config = dict(
    n_layer=13,
    d_model=64,
    n_head=2,
    n_kv_head=2,
    head_dim=32,
    d_mlp=256,
    vocab_size=512,
    activation='gelu',
    norm='rmsnorm',
    norm_place='pre',
    norm_eps=1e-05,
    positions='rope',
    rope_base=1020.0,
    rope_fraction=0.25,
    qk_norm=True,
    attn_scale=0.293,
    bias='none',
    tie_embeddings='early',
    parallel_block=False,
    extras=['some layers without attention', 'local attention windows', 'shifted keys', 'a norm on each head', 'value embeddings', 'skips across layers'],
    init='uniform',
    init_std_qkv=0.0678,
    init_std_o=0.0678,
    init_std_up=0.0678,
    init_std_down=0.0,
    optimizer='laprop',
    lr=0.00334,
    beta1=0.9,
    beta2=0.99,
    weight_decay=0.035,
    lr_head=0.00775,
    warmup_steps=202,
    schedule='wsd',
    decay_fraction=0.434,
    decay_shape='linear',
    final_lr_fraction=0.0,
    batch_tokens=[8192, 16384],
    seq_len=512,
    doc_mask=True,
    z_loss=1e-05,
    train_tokens=116600000,
    steps=9587,
    dataset='wikipedia_en',
)
Each number is 128 + 32 x the weight over its row's rms, rounded and kept within 0 to 255. Layers, rows and columns count from 0. Numbers have three digits each. The size before them is the row's rms in percent of the matrix's.

# layer 5 MLP down (transposed), 256x64, rms 0.266, rows 110-216, columns 0-63
101:127113093134102113132183147139113136081127100112115140037149136140194147174129151152094179139134137151083089103126158195092133143109173152127096123135171087134202082164130100079109107110176117
112:153139128154112164114209131162127098110086149106111138111175130204189108157153177177170149129063153203139113163106150144124065098100140152130149140101094095117142142151088145159114168128127152
107:141155135146123131114097112088106100177117110123124048111155190101131109147156144137166131108110085174110172224107168100118161098153145123063145141157155185118138138170140164097142189120145090
098:144060168150191168121150140099058104079143137168102152162139129095123119206102074114143128110134095148158100096146103119099154143141141093099149145100085125117140181189163091076154133117165109
122:100103154170119114163169165098152117177134089182148164141087130129126137085141125126171138082121105076104081098135208191163180131097123084144142181123140169137093121142071116168137181131121140
097:091082146113107123104119083098102113179161059163161125180097102097149094167108106108110153165153103150173169110123139062115125108122140094094093121151131108107132107154164082126158184221142112
085:143153158080145091068100090156114077123106111086100139114062168133152069119124097097147148101086120093102136134110173112145179175113107115118150146110169095122138107181150142199155090140093192
102:117125203140131144089097100098152145115113142168177155090096152182163108077113129195153137120172147127172114122181111166110094079130088195120133177076168112133122173146074146157127129104127122
117:120136080146130156133088125122139064169045131129152169137130098136096182153196115120114105074111129150122137143077117097105115159154176103144122123174068104149117076149172096117171089108121190
100:157091124142132103138046196166113078122078109169149141133124162191139057130131109125169124060132115144114118118111143098092157160055137183115118142109103153113110135128176129158187125127127093
089:183151118046175120151151118074111104150117103128116077142176096107089123171130131175142176129196115165156112157139100102188143123110147184165123136110146161083157132099167158148147070098128147
101:128122133190090145156107115125145142151124156152136149138154173107127131113124177118137139172120202153153113134171140105172083124097204109102152114069066127059162076081175132159132164094101108
091:179149083145080092157116107125148144079131088121154180098125163082131099126149072146136099096121082173162167127127080135073079106128121177164158141059077124139128147148087133150160100115112183
104:079144157149130117138100106118057064119119135077055086148151148145141158122110204130126169134108107090185160081165059161140132148137104098161133093137170120159139130127132130138128140197145089
101:154176149085165165144109096132107169133209139190152134149159154104129080137090168104137127134139104133080139115140195127102089126142132147126148079155096096133180177139174111201131082164157121
097:139147110146051149115098132169118175126150102147133200129190139111123132121129125100086094112162078101140138135063114145122054106103157160090079106161066106139162159164116130137062142159154142
114:160129147074123148133071141132148129116118116163149140114169094101115075150114097084108129140158114124156159151178085180122111133111103145089138130128097045198200089095110085105069187141126132
087:156184139119071103081059068133200108179117165144127136126139116155145100089137125130062139150095111117139103161099100104152109139122111125155168092177184112116141084152125182129197131145156145
113:093131167125095182158123113116104093118152112092095140157148105144114131068119196079124107122122142179095151171135083185187135093170137108155145192056094154137148135117098154085089132155116089
096:119155133088086065138134089086117107107120202084159029161145206129118127162161103190108124131151114098122119154147135107181144157117154147147113122135099121100133150132202100099112107143102137
097:175142138153101117098132052145141104093225155083154158152092161151146128163111142168113144158188111097081126155133127107067083157130131114127129119122140144102085117158170102083150175122189109
099:183113156142085178131115123097202154170173131094084115162109113132091158123115156128145089131143154179152076085171103162097106109131132169124104170133196112177110078132148102180119136106093088
104:197113122124123129148145152165151140096137127166131107195170185082127124164165116111155163118118149228168089119154106142151165144134077080147083098120103116163147123120129159094124099188142179
104:079154191134155082158191147102135119151128090182147150111144074119159085172084124147178119143107075125140169107128089084177112128128100123177153174108138127168109111079136101099192160119146116
079:109149164131132181128033055121138118139177116149156160153133088130189103197128121108125125092070115120141133168153144068127172117132118150110165112088086177089113119141184154127100123117161133
110:107068119128065140141100024119146110153146135177133147142098108122151099151122119079127102137106104123172132111088093136065133163090176132113110171157210155119173129110123119097174133120139075
092:115125148189146106094163128154143079114151075115074082094121102096115103168170109143140116154143066120170136124129142144148135143149102085125055154146190187132117104116141146180090134205127176
100:116154087068096137124099162126146172166163154116095103089104131125184155084183178124095102126087138144114173085127121134066079156155142133147092067109108152133077123186124101138146087184111109
093:139125158095192114152184062117102140167151148132148085141159109080146130213158127144132186172180117118115154086111105154159175117127163142120099141143090119060150101159162152167175149133119111
094:131156172146112129110107137153121079144074108130112158089154120190138155146111146122131108146088085151150131063143111124068179148129205174186102105111145151107169185092175110185138099118170132
083:153156099103075101135145131105079089129126080175126079099140106158142175147124135137144124102184089137111166161149153061131161180083104145128147158114154177119166069157194130124189156139085144
116:128071126117092142118146113131111135147088125125153141051140111145112148192142180215068111150142136125204129175137080129170098158087034120130158155105148132135104134123116141117155116114159115
128:135100118092149137125140122090158160112174143088074136097085157166173205107141089088154136109110132104077194188179090137123112163138159124090108126178132117103137114134108149116079123145209103
109:113108123090171143158213128115116070132121147156093135179170112078097117155087090165103199119127121136163090127116136113112118150101141090138152060140134093156153146196108101196114081134139118
107:041129104083110163137144113113098152122122149124102118154113118145094147193177129092139100069061084108139089101108072128148093149110135190098132155140135108119162144192109128146062141085160124
116:109161068128106157055150135066111094143114119132041128153125078154187145127132129080158141138071153142097170149108063128154113143135124107172132131138140130193106111120111092151099147165187128
088:141142161152077112164169129127078110072105137104158144110154092088116100116153184117111168111155141130215163154131165085136148120147130123204130202129078161167101124143169112148122162128072139
097:181121135069172117145064069137090152122117095105122125106125069152128098123144120167109179102208082135131142148125107142125164082124116066119124134138137107132082127172171108151169159154185071
076:180159122135131081147120103103125121127177081185083111091129130153185090146099142165067122088137081171145136131127118135064134126131176098136174114043103172099096179110127126130107156152084107
114:139171173069118159087145128120089104105125171171096116007175166115111091130136125069129108143080124092104162129121159133136132146106140180072072143101126140089145148110108146110105145102107127
103:110170149160144125156136106087187127140166126138143158125173141137121128128153129146108162119079141092159159198161052098075066100160112185145087175120162120133078150116125125180075170105145107
096:174131139096139112128088124161172137185147180146083125104120098105157106136133144177076177137164175140144137128190072137175098172057128125108079131160126125078109146173104102107150135152184094
086:165129099060130074134207115170120118099122100116114118178126099166119092126115148139090139141079132133078079070121136101120114140078172096141152152148151114104096094200082118126208117133126141
114:087116167104129141147156172170144155170136111203125150201152126100149135126054102191135211110122113109152118179119113156104078155113164184102128129111085103161119135139122135126162166087128138
103:174128105115116129071065186153197166098188151112192154099132083188152118159113136168077101120130138122140111174101147099150138092154105090073121132125122127098099130121127189086137144134106092
099:122125111159139147130079109151098120136099098137095085109108084121150119177088067107146075115151143123140099080110141075126097101090121079102066131151155103144056088149103102130178217135094136
114:095050098114176170060107106098062142135125135064104116075135196126159111112167152151159158129150118106144105176175107101105149122146113101126139127179160080084137172119164117092143109135146143
094:126126104159104141156183155110080084160140133106049096130119091083128131092163144138141096121156140137122103159086162116153175162159140143158092181175191152134158171111093133100082129160079061
087:170199135111145136125093139169167092098183101131123096160135096089152179164137128152131169104171151109160209104140156153140176096125134163145132182042145193111114134126143159115129116095127134
093:137053157109113173136140064100172109161120128112179130140096173131067154162123118119133174142136129123157161166143121105058143152055094115127129137132085200064107107101107144152114084131099123
110:098140143159087119128165154147078121153183150099063073157138103129104138084146185150076183139159138159123103146124134105077106133096126143116154143133100079063070154098132082139066097110169125
096:174163144170147132140117128121134071103163177125161135108131171171086112122156145100090109134107163109067043146128108137101168100128109086160178171067103133086139131142101089196161113088106132
110:142073085158112133121122103104160114101105127127141132117120132119157104165131203089113138155124064165157073183115127113152108113223125154126102149065136162161115104104127137116200185117180109
092:173200137099062127096132107106118167076156124100181122099115107144103136151140160152129127060177111117124099192138107136132164142129119114101186188101103130043132134073127142129096138101133169
104:169179102176091132161092151108141067106117136202117135116176152112148111100072135173069140115153113148146109166128158096150038129132094140079122122133138114155113125134114120095116175144046121
103:109143079134068120138146091146137134103148143171101091133101069132167121156131078157078151146093114130123049149136177107119113075199212099121127130130124132154073133148132128136165146188151097
093:170085153131142071168161090165132150177164139142173163117134138144125210113116111138147110109064093049098126132110179124149123144084152094128160146125092107146077104134171122189124083130155156
107:136105080098103155140148083108149084128118143123123126132140161076089125121121127115156104164167179060159159143141077178079055114147065141140112117149181065133084149128144153136155119110200136
108:216137111159105099105120113145178104134095143154119128130164106118110146183125147100148135122089095054109150188119132132087122166081090088146058100114149134083156131100108181103090107075115168
107:134052114137075096118083141133115092165150136124032101138122111117151122105127122133097087102081115132095089147172122116119121094186170132104109167174144152115156076128126080112131108067105195
091:084130166106174136084152059114139134139119150117110184076088064091128140064151140105133130085158152147183100150167141087057128149133113088129127122128177176108132184146144093142143126104148081
104:110130128135104127218109117159118122072109155152101120139160170116129083065118091211071131098156132077062122153129162121102124091126114155132131123105061111127084120139183111115082128125159160
097:135087091145124116191155143119106073127134117111114093136190147117154097102191138142181138098126087150116073158103087110078132133115174049108118133150120173142124128158120107225117162146163146
100:115123188174101176156172160113099184101110103149114106112138181151139093204155134182059064105095144133135092080119075156173129137119100116130133177151105128118137167127142141177135120145123169
099:062103147162090157163061029100140097156099117113082164093118153153110106148136132119086132121111207170155125193118143142144132131089124129156132121134115108138117141177126091135104164076096091
090:124172116133168077140172135107106131090186096113140177097123103134122122185130096134142130132132133084152140145114138060133145139121127056090129161117115114035178138177217098137089115108132133
087:135102112184122206109151078143115143149079105131122093038110055114103175104128091145131145146130127104101126133111082160131130135160083114182108125073097148176177137135133095088094158140164136
093:144152128125139139110043148117097028115081052105161134122123137118144156113110117153128151156152163133125105117105131153084098145169129165131123145049116158177125130142128112180135153151043125
096:148124104134157143121169135188042057154127109141087120116087124163126121154124127158118138102129105081163097126128070084138103110163161091138135138153186107082187127130149142078133059150173167
094:134140117104135118085194122083133134106110133128144085117180149179174090116090109147129206096188117116159114145135182080126153091101104107169163116097146124139180172110169138109217115121122148
089:146099108141124110131190159123150091142048141148089098126086118164180133127108113170117179144167142195185151137168153138132145100069121136163131142132109155137092184180112155144209124128147159
117:129182074159151093127138188149152133120205133159106135122188135059133113111102079152144141205137135125101101080131114127145137140104126102133152108121100086116148095128111107198153103203134175
100:160153124127122195126066166142104129159104152153149113089096137048135159070094106125183186125145127107168099140134180135132069093140164096135135139118150131110176169132202136085147150092150135
089:160127071182137141091097069120105117148082095107153104143069115165172138166140134152171146126166168144150164156101118103103099160114143117116138126078101132104095154169193184122187080151102078
092:144123131145087173099187062172109144094142118085136137122125150149133134141111133182094172218126159172137075105144120103146083178093083171115084149120157149177147090110143146180130149152103103
103:108135178080177103133106154125128116205082164177150099091093134133182096148115179060129101112154076088135136108081070120124115140112155178137118151171089113130156117135099104082105138152175141
099:132087175097090162115071176148123131155118120188136079086135129170188142150132124173180122112163104154119160185116088113096103139173124079102139133079149136195103099127144079152116156113105177
093:092117180127085181138092100145122112141080135131136081130103114106126172081100178165132161100115114103119144180131084147112109163138099086181192173162153086096131170121117140090133104077132206
091:179117156165122100149162100098120138140154184138167229106185174134107134146089075121146093105081090123097122141144132111082103114112046104107140134137113101159078126136089153149147117155154176
101:183159117170141152157126138124123063132170064158104099099198119095144112184062144133162151149165156147140127098061126126153107167117125114147093118141127112150113122122113145133208187107119070
118:129087185094112141099107107120129146125149132145098135088112107125109146126178180167143137160146128087172137193198171134133184163186142072070110136135120092120168161108173089117108191120106159
090:136196065118093069155150160116050102041099110072128122133129107122119111132138158104149161149143088111145091095109123085148111084102107129155121156119133076082189148104145156106171132102126146
098:155157201091150141201126184131106102136097167115123135119162074142130160165157165126105084136125144143158067136129033104111135145136117120150195179120110076075145156133121151138149133096117143
083:191116070149161141126123144139138061184131134165123101118119124062124146173127135141158133099129155176134115141134067064075128146083138158090169140162159146094113131140152143193199132148170145
085:093101194128110097135087126143141149088114068123198190129108124127159135104160130090140177137108114188181156112110108083127087138179119076146126118090107136097144132172147135162107178176187111
115:128100185099119124105109132185158157169156126153162113057145065148173093114077126134077175152164123130095157134102119151133121097127183177130080111146081104114135102092147082139188172136146168
086:128132106156094070191120178183113131151136132156129077118132062133113085207077118158172148129110102092118093142077142155123118154165140114136154168188165159080142136164126110129175151150140170
104:115084111090144112140143126140102119193186083123065099089121133062184104076145066166133117155115193117121114121107134093136106110108142127127123141095184193127151077147169101137146118159083099
096:116104114117115093169141111055141101150120130105171125124090175099162123109087166104113124085106132127155119147086157103062097121086112203114146143092095148134180182122087133124113162174089049
099:134165125080116115127093080131154142133123044187127109129126133171146114129178089179121099147180129138103149112123151141139138108158117163137086179052158149146147154041186109155108154113137172
101:120169034069099116172107080085108145110127118103141071136117091107173123140118081166119121106095059111110120168098158158095073115140160118164133135158161137162159111155101090061137152124116118
101:166121140130183057083171157146036162144137092151117107171134158117182132147071129097148121098093117051110118102122102169138170146124157105154123126118169116099163109095148188115133083132133117
100:166140138151100151136071138123149116146187164158124112113104138155178179132148182105191108074160094182124106096134192115119156134096124120120128179084129103088097056122155135122090169102169166
101:136079110117175150117073157095083145130143138138107118166093091132075112134109158129143120119159142204154156211139172127142126129131157109106133130107144172136200101163086209167158091125096146
093:141111151154123097151110127100096135142096066142221106149128102096174155211117168110125103149077122148096159131106104095142119162072187154106134177107106149133087109138093110109178102097109173
100:144100144118163131123150108115102151193083119180136143174132067104072075154137130144099110047101126136105100083104129148146080090074156201130095093136147137147090135113081133091154165115111094
099:085079129176101167100150171158079114127074107116144155103145141135113163090131164168165136127135114099077081142158132157122102224149161110113133081151154055114132112092150142067165124116121102
105:135129169178140138116131087084148114132135133122152165113128106110143145078185155083150132168151100149135100079068154085122148123156113142224133089112176121114138126097054107176079147151166083
106:096134148170052120101201103092089110178156087118127146147177119040116157117142137080097156115095120124083117102120099143055150144136120165159126148125093123135146162138069077119157097124115132
107:126188215130123162140133128068119099107070115103136142142117171156083098123119140155136146191098167146128155146174137127135068141196149133091142149140074149153117140134162087113111152148131210
095:102120129145055115120131140127143145191106113160143075182146152167131177168059149120117132115071084132115116142124125133156136069121107138129148179124188153135088161107075098127134080140211146
086:135176134103082130148152143121149131200178156181119108090159088130129137126088129105134121108126077121113134090093114078203103101135113131137161137147102167110107120107102155148019085121122192
111:119144135132097147143067092081074108111160189086072109103086114147155181132164166110129138113173106159137127115063116122149102126167129119152076149089124135136178152147182095153119158057140078
087:177127132086202128114141101151132116109067146187074144094074126150161132088136153168136164120183097161196097111125137143073176118080130145091103174097090168112123164132154109117142158115150136
099:109126132126170146051138068105143104179116124134097106120090116109136147117077136129096119127153155134136106157042136101149088110104116224116148128098152134124183125094196144162163108065115132
101:092171186142150150121092118122121063094058102130044068101107093157111153104171139152116152092172089129192141161115121168146110150150107156139125162115108101145063106137122158078136141105138127
088:166133087137141120085155126159111084160120096154097092106129115077150121114150136150130116109175185158149134111102124115133117130057147138110148106084113149055109097166182116112246170116154109
# layer 5 MLP up, 256x64, rms 0.26, rows 111-217, columns 0-63
110:048108171150109115107145155103143180175088137135137121162119126127158190102158117100169051181089148191147113120115154123085134108109111084139098100105156096114121130125107192082116084106141171
104:072124080144142106111099174140136112172150145121109153167084144094134122081115098139149107135120128038089204155163110163129143109142163138139138100135192072144178102134159117053112112098145163
099:116188152130127126176093124121168167154113159107127130140121181176109178161113113059066128158117053173081115113144155140099129114162129167095077151096151160121135051091109152101133146151109156
116:158109137157087173137169152177149131136127185102122146148138131075153111100146131074112153088086159131118129063132113117137176100152113146048136081184086123158208168101129155083112146128132098
098:135092168074176206113118161147182136111143136091179139132084098110083152173136134108133145146098088147064180095125137187067118145172091113131147081172117143134148115123077146115131154136120165
087:118133110131082100116180134174133145113139135080167127167187134119105196129183121136083085110130072108137081187159103181134086102125092133156080161130091114141083164117116144079100170113126078
104:163089122156159100072141174130169165131181131167214164109132119140111133129101106159132116109063208098103151111191134098090144148147112157105080093167130127111141117126090189118127090111138151
108:113185150167145097145154104167198139174126144081143156178147087099114118102167072126148171178092121109099132085142155116104118099153148138097147085186106106171161082141102208128099127135112153
098:104150167115106156126148134142131159119173151113157199114119122104162190154114131138157144158122073097081096150099204126095155092137094171113157088161163129170199180131091112098077103158140106
101:068155116175143129141101131172162134126167152144139173146152104102142124124118128152134127094127178133135121155174084110106160021174131073094104096154103169143118147134188132121088169117096053
110:059108092119123105092144119162186135144134172100129150127151150078111100116186175148138112157097155119134096120127154135143098060116084189082082091088099082131143092147115142067111135079082101
100:121109133114166154137135148123181161109047133049127128146078105107186166115166084152155123109143113104123124077127173213116151163118117073136154105148139119122167130124076162122095090101148174
097:114140155095072132131115149165216120110114143163171123123179167151123124099144127091094176107075185110178099111138149135099162147136148157085102100157144086167178109156114120112112065104079174
100:080081103107144116121083145073125127093088177104108153170130110121103124088161143093183144107095155139100075113197062137133179093111168135134084095093142123151169131134197120114097150086148153
098:090102106166155094120074129183145122115165143150149174164153148056145166149093138046093117076119133160108119150149161124111097169115109126140063115131124127119122103103117157078101152185069082
093:136147105205147105129151112214168181104169119100164169100114148133159101108085076053139120119144171105107142102142142163110082103136094081150150140138145102152148085162113139112115090088079102
091:067044128137128104128132143172146128097143150162156128124143160181117128129162118114137035117108154076144079162108154093171149128151165104131103122175157115172148155104143173079067143101086143
107:099134173129151102129145168156140154137169128123188154181187104158096102138119065099117156176134189114114094070138139170111158070169081103143130095187171124156182102084111115149138118134115147
100:133094120145138143090155204175113121124156133182108191141138202112180141087137147111095089145156131136133172166136166183138134145103145135058112126131136108174123097093054140154132104098083093
105:106151078149130147120134152142180172120107118115126152115180107110156113092174058146167096085134111161090091115177139108158167177190107156113151114156121138174123061114052124123153160097126081
099:151115081170097112095044152127125185101112127069098122125103150147157159155131172078058147143125133079128174087099153166074122071137110107111159091127113129146072146133128143084123116150078119
104:121110126165087123137090181144157177123161127094114115098112153122118138056156116083139050123149064134091146129146117176162106156156111090157114140180129115119203117078109106127121181093066114
101:145144074127094198129109118123157130075154183138210166123092172139163175119129079147086080142126109130107120183135159198128158137153112138094157178123137146134084150158084167097104108133110116
088:135155112119123130156115134101103121122144164056152145111105147086145162152126125150144170156103179209088103153156120141089145116142091148104149042138184093123160087099083140105154044115099158
104:076178095142102193104142183098138148177106161147144103171134130122074152145184051191102107100115109114118149115147152165124121070175156115108141088150058144145156119159161138106111148109147127
102:140147166158147108143026117137102142147107164069138106159118103132153168060112117113134124201085096178151160158144132131143108088190096102121158127193126108117138153136106093159081098096136142
101:130140117164132152150138147106146134163137203128112128140164132139132115107107084090113133153131146067098107098152155159152094141170122150080174120116092137187239155092151087134157123164083061
096:096220127155125100138083162199125140140099124077091097117152152116135136121170076170114093125156168088137133080167120146132153117132086163088038111125124130111128126149141169078109183128146135
096:132177087145076128135073127167227117115140110163123176116131103139070138040141106143140099125143160082090113145138109154156117075150119208079166131124102116146153147134127142097113111150135112
095:119117125142153099129112103143159157124158106082122165077095156116150116105153103081118076152091120067147125122193104158097164185113134144120120087216141103109150090146049117151092074131113169
113:110166085191122181128096177113116135099142106146176149135129179106138173148157135159083078104111125152123107121130132166089084182142052178142151105142120070151158056138102160106149094126101119
111:076129120183122128140084132140143151153139160106122102175097135095178158116167103133149149153154140118135177164147107205142082167161119140110124111144145082115127130068127196016118161131121140
100:066142106133138094118064137080133144173122142107060154142136144123190152106122156119169086118072099183078126151160152180117081114125131104065146162156149102137115127128124120090131072106068162
101:124109122118196116115121126112154171128074150101170157136109176123095099118145152094091132128108140169141152090150133112168089130207149109033109075121177095167145132120124134164147080139151061
111:101168117163118070122099188129145131149173173122106099123158186092126118125118167110166103126093122124108188071141143135175080160145138126100142065174131107136167088127116167119039156165115114
091:128155107183128189101135119181105161153099151081164073099096160128120160126113138064112115092089144078127154101121064093112095139130072148133105153142151148117237138106137135114094142150142148
099:146114141159125145126139130115132174124110160093122137125174107087145141138085165089106137139129135097039150114169123187164159076132058146179082063114151077164161098188086141136127135129135175
087:082103111159183110121118183203180160145146141158149136110135151101145089161111153176078132113135171101150105134135119108140137079129098120111120110144063136170084173199160188111116138132064117
110:080056064131155135124101101107146170180174114133167168126110161127091119096132048108118159125096163096152112147156149095100161147141141086043113109146113109162109139093106128101137084108102082
101:113115104104129104126155165101184205162166123138105136105087200118168127118153094144128111170135178154132135085197053179162143127136130085088130093127160095099177146095108102090146101118144129
098:081125121144111149115157158131169156096143163071169155144157158106131197146117103098148094201140131137090118152088121084129137071173127141141108126149083104121204125126166162176122113049127165
095:114088159064114129071049130119151157086159118089175094133148110076119106123102118115097132154131165096112176179150121103170142084132104139147134097162133136137188130058069135141101149116079163
105:151104103139131168176071109131170123103096135132195128128040167142128137143156099134111070117051136172115161106187121121121169108111078093149118097146138177142128183113109107090107155175118132
098:120153142149132136115134110131141144106098150131129139114128141140101150124110131118057151120085158137061146083164186129147198126176074161159086097085131081160209108162112116142048085133142089
101:133108126117181199145113126084167215099134110165187128152126144174170164136145055089092121130142107108171129126166134111103150139139065128124048140144158096172093139143133116125154118096133105
104:088148148177124161091073149145139105076117185102133106122083110110144121118170080115143067193120126074121173163129064117161110125145139095128129065147153123117136171051129144079091155117114130
090:116163143145147088127117091145142162167058139099162180136105125116109120126074126100031113156108134161128145170108095195137116112093109119101128157165126096121166090110133085151069067092152168
100:061124123183119103147156212143120149141148112129159074224099163100154174091169101105149126141168091079145167129145120086134068115131119094154158142135124119122175140135124155102105101144122079
099:101197111107104097143078119160128124108115196108115101145084138118120143121181077127133096185112090182104112073131219109179128096141120143105132075119126159158166150131122131128115127051129131
110:091119109119101156078148178194150116105128151179181123192116161086124122093165106175110141183155109118109135161157171119142199124178070173118069075106115133135101091116099123121125129112140131
092:194069106124139152124180192143123134106144174129097184157115109094105176111176128131121168125120082094100108130177088145106131144100111155082116082132164095156132077089083109139127072180096106
098:071118159138101106137116181149108142150092170184121087163106135078156080096127107116124157145120106159146122072126095162089104110077095164066148041146067112146154104130137147114094088102104141
096:150082142089162154198147136131151121123111138136168115129129196100100163122148156118154125155090106180133154157132110122166062038104094145118022113131129102161127105103142157129155116144086137
102:063116151143145108043165166130163128155158151169135169144109111129204135085131147134148109180110110083139141093149159152159150136196104107058065096128149104109183130101148152153125124122147117
100:109138140121072136175114112186134172144147149115140152125149130063119119095140165119139183133087061121144118115155070114120161125214112124114137082165147111152121075123127129179103085132041153
092:112157147130128115094072180125151142070093112077145111152076151109144102106157164102152146133163121157188138186105098150121134157188164117069080115130104094128177187109111150107152165114062112
107:106172170128092070059091141109166147094167163087105104159132165099115109079154108112085171166135154133114078153124120174124108156184140086130137081117146104137184168093087105094096147089099123
107:128161139131194087103115210175121162128169149149135146089143183109108112104141108131069100121119098103134173132148129124125184091147130124053180139191095090151107146156140083109110139092136074
107:144115154104104107164131115134117154119132183121119166091092137064129158136141106157145160130068108153158146124191186145100167072118085111109125121216173120156166143177114125114047165099132130
099:154114117169092108082120165127164123192109133109161135122168152120128167131093132126133072108132163083059136152114116129138124110134090143105133136188043052144143058138131136141087074099111172
102:121106132202173117126118100124162144091176126189124154083162138106105113121155123163123053079106119160144105061138130134091206126132129133058091102150148129152177088096106147124082102143121150
095:102143143178154130134057134140160101174133127162133142148183133154142152125132094136155127125172196099092131110125117150222077069175117095091058077112158082151157117114149133153102119127114124
103:164052114160137192098064150145128137137075190074188145119154160102115097117153076110165125129115130112134097104132077118140093121121107161101189129147104138171141163067094151137154116124166101
103:163194115104144150094183188130126105081099162135167086111061124104169167104161092144164099117095058110112173116127126134128174069158106132099114099129130124184155166140121146137128160170159162
100:064156059102122185166106152089165150127106111070124140119120150115138125144099148112113067149139172126066095075144122129132086118148144189106104102107119117124127066150078158141114071150064145
091:095119154129147147104049232123131144113121178121153090134139119114106076098132171139151092125110098191177138095119090101098066124150077100115130123150142101116111090093169125118100103172173129
091:120106095130111134115175139147126129142134153084145109119148101063170132071175123127093128151094130078095081145188100196182157166134073075091127139166132127109216107089111154128102127148133147
100:092106098135127183074130118131117146125074112123172128151129194157149115099244159117066099132139095124106128114131116169127065132110075127105103139102124154139169107132054155084153124118124121
092:105119101134101155104116129146166132219097149081176146123121076154118116108126058144154192148152185150140149082122110070170116136116066148124140093130082090195116159118161100112133136099107130
093:101204169112175160129135119156134145077122141089162141115147148136083128115121160101082060087064121128111104146129102153089117166157080140118090144116125145093099107104143105087065130100121038
107:114130105144113143125135128127147186095162153061186164107139169106087148107167081122135084114137162102160133103096134111114157102166103137084158053208095115154099090128166165150097076133121080
099:128168088166163154122120151151113190117141100094109138173127173136129137131145094147088094114130124140116185106092128170158162135185149184081117136079183124143124125098092211045131125162106116
090:095144132207117173116123188114159135140138126104083160158167117103128133071234100120088104105080164084132078108112142132123144153096152122087130114120102097136176077119137138145104149119082172
099:081102077174094124141051154143177102091131157134171131110140168135099128158129136195149107123087117093134196127129139138124111125110062152165121149096151126150140109115033116084147132133069138
103:140099134185137122163125146105133166112111212132166200158124173137082194111138059195135126113113167167103161126125130148143075096149119092072141123115076122157117158154133107141133161116085115
100:109174111182170073139132143114151127144138193116175192157123167153091130095140108131095101113090087119124176122123165106155159070126085165094086148156066140132098200089107146103136131136152089
096:135177112122230037088110166146157135115126104136183179149104194158141095168147087089144100139113100158115124132120106155123106092130148130100070148105120122161136095136122124111132152170087084
093:116118113117113133098044104079164139081101136112112075196083080118105125132128140097109116144135195128158159124098118159128150118124139044080145135111124120147158106095159164112098150058075098
108:033078087168142167105119136144170117148164119097191155137084094071144094100182116074095130177113099131143126100159143142117149133147122090129086131169081135131155157129157154127134109093073093
107:141106139103127126103128148123139149115153195134134067108129127124193171125169100152138103144134180139106126101172093160121114149143142057094127134210087101136198083120106109101039117092131124
092:059136190157191091088123149149187131132130128101117141115127116190141124080188146095167069105130145130139146109125124151092078105154138101099153174148076137107165135120083132118087150084135064
095:064095105153137175112108122114174134060145168134157165178134143118175148153071130095070116194132109151173100083171122143129124125192154148130141092165107165140117169138118148129080094176149149
091:124117145142111149110096140175132091168151149134079140140138112098122106138139067108142087138147148103170107111162159154163106099199140113115030105165143070127217093135164146116083099092136102
095:111125100131140139101134120145158107223135138133089125128148103154116161143128128164169035149089156112102108094162069142134167125094141109066153152172106112201123120159124146097115141081058126
112:127094163149169105057082167162168149146158146163125151113153151154202120155133085176096092162102107126115139125123090173166136107132118160135119130134150164118182138073120133062101169104054148
096:083132121099146133104100148121114087116106118112162140141061114076147100156104063137031107143099132108144123102150105164157060139188105175101087098121134117172095060137151103098124097120104112
097:108140147157094132103120140089176158072120170104161162122091145217098110173148173109132109110148079120104167143177084112121164125160126134122141152134074116174140205125092137114074132075115093
099:124118199120135092130118093125124162091119131170087142145174130115135136155167081066155077087115125160119161106183079130152154112127096145102085131197097158133130155117115154080104150111048073
101:081109077142130101138138140151133188178106133035119128098105122110111137152113101088080125123106182106144126069116100137120144117095128128114130078164115139132151169133010093120116089087138143
097:162115138094100134154124121166171199141124110144139159121153113119101136141168170128128125119092132149124097077185132170107059095121134089136106030176085149153106071138100137122067104106081109
105:121151177192145110158159175155120159113093108173149166129149087165099200119163135107152081170141144071111110090143120148119119115144119141106142099147101145159154130144131082118053150087167045
103:170127089169114177054113145120171143112140202106085099189139126100138232119162121135091094172115183139122103073115103137081115095155143099116150157103137099150141115139130135093117151150128119
095:089170119099118132148112116120098155186072200141137100152190198115125092151136166088134115069110159141131086117180105167112093148156100128102103116109136139140172114166110079097095128074075127
099:110131188139142114151149125151124158107149125113107126162132126167131168099118121168166120135098070185133129197162119112188123135139074125103089163142155160189140155056119214128091164097083123
102:125084089161154198149091128162189158109108116165162103150053135130186199080135090110166145116102098149150137144157115120119167151086141071120113158162138160153123155194118155103108112121108110
099:160129124118146168096157199144140138095145118130126109088107119115170179118106076115123095094097158120148184137167034175071105159157139133068117123192104143139175129165110121147069106121131124
110:101163114127123176102148115134153116118175201141101112118172146118209146111153131181133135142089128107137124127173134107120114123107167195051155096116123115142125174085126212107097127090089084
102:150109079154181107097131143049162129115111165112134072146082124098114156105167104143121087149114140135126215152163157182094089122164104090139083109162104128140153151159084161156064110132104133
101:150157113133108117094147181152172162174153134186109163143139134118146119102192174094071139128097095074074139073128145165089062130118102182083168102161140115127173106171155131128102157136103115
096:099139103126149146170155129142151178106108138101183069154084113152114160088142095042158140155124083114104094172130139122050176119139078107113167110129168155130118164107137129120086149084061125
094:166139161121128104104166130138160173145123112113162138182127103095156146093115080074113124170141201086146149130114148143114116101187125061099139121088164094128142122131117157149095109197096033
105:093194105097202162120149150127141172113126143146134093159130144131129134130176085148111071160092140106093100102184116088083155101146091160131076080164137156131138077094124171163139076082121168
095:087094154197140142127116154157164132188132178196116182163157131122129115135131111160101142149086184155124201142112103077163145093129080131121106118096089137127153076079126140117106123142056149
100:167145131144124090142103163199148161137125160096117090094079161170101133127116112104161082158122159156150135086104094157102116054180130155131156120141210135125148113081172183081099168143152111
098:113142113132135160104135134074139167156144167081143130167118107141129144084060095057102111139138101063101108130146083116111067122079090115139144136136136123138193042167093116108127087139071123
101:092129110140106164151136166193114102213103136133132143147145158050161160110169069121120100164151119131112127099131115180160152082131106117154138109197108058078159059112146130122144139136119129
099:045147122155121136112104079156163126138090108161105125196120132109102163103068113139118098114125123176116193145169085149157181101086118122137093138168115113125183146109159107119113112146032124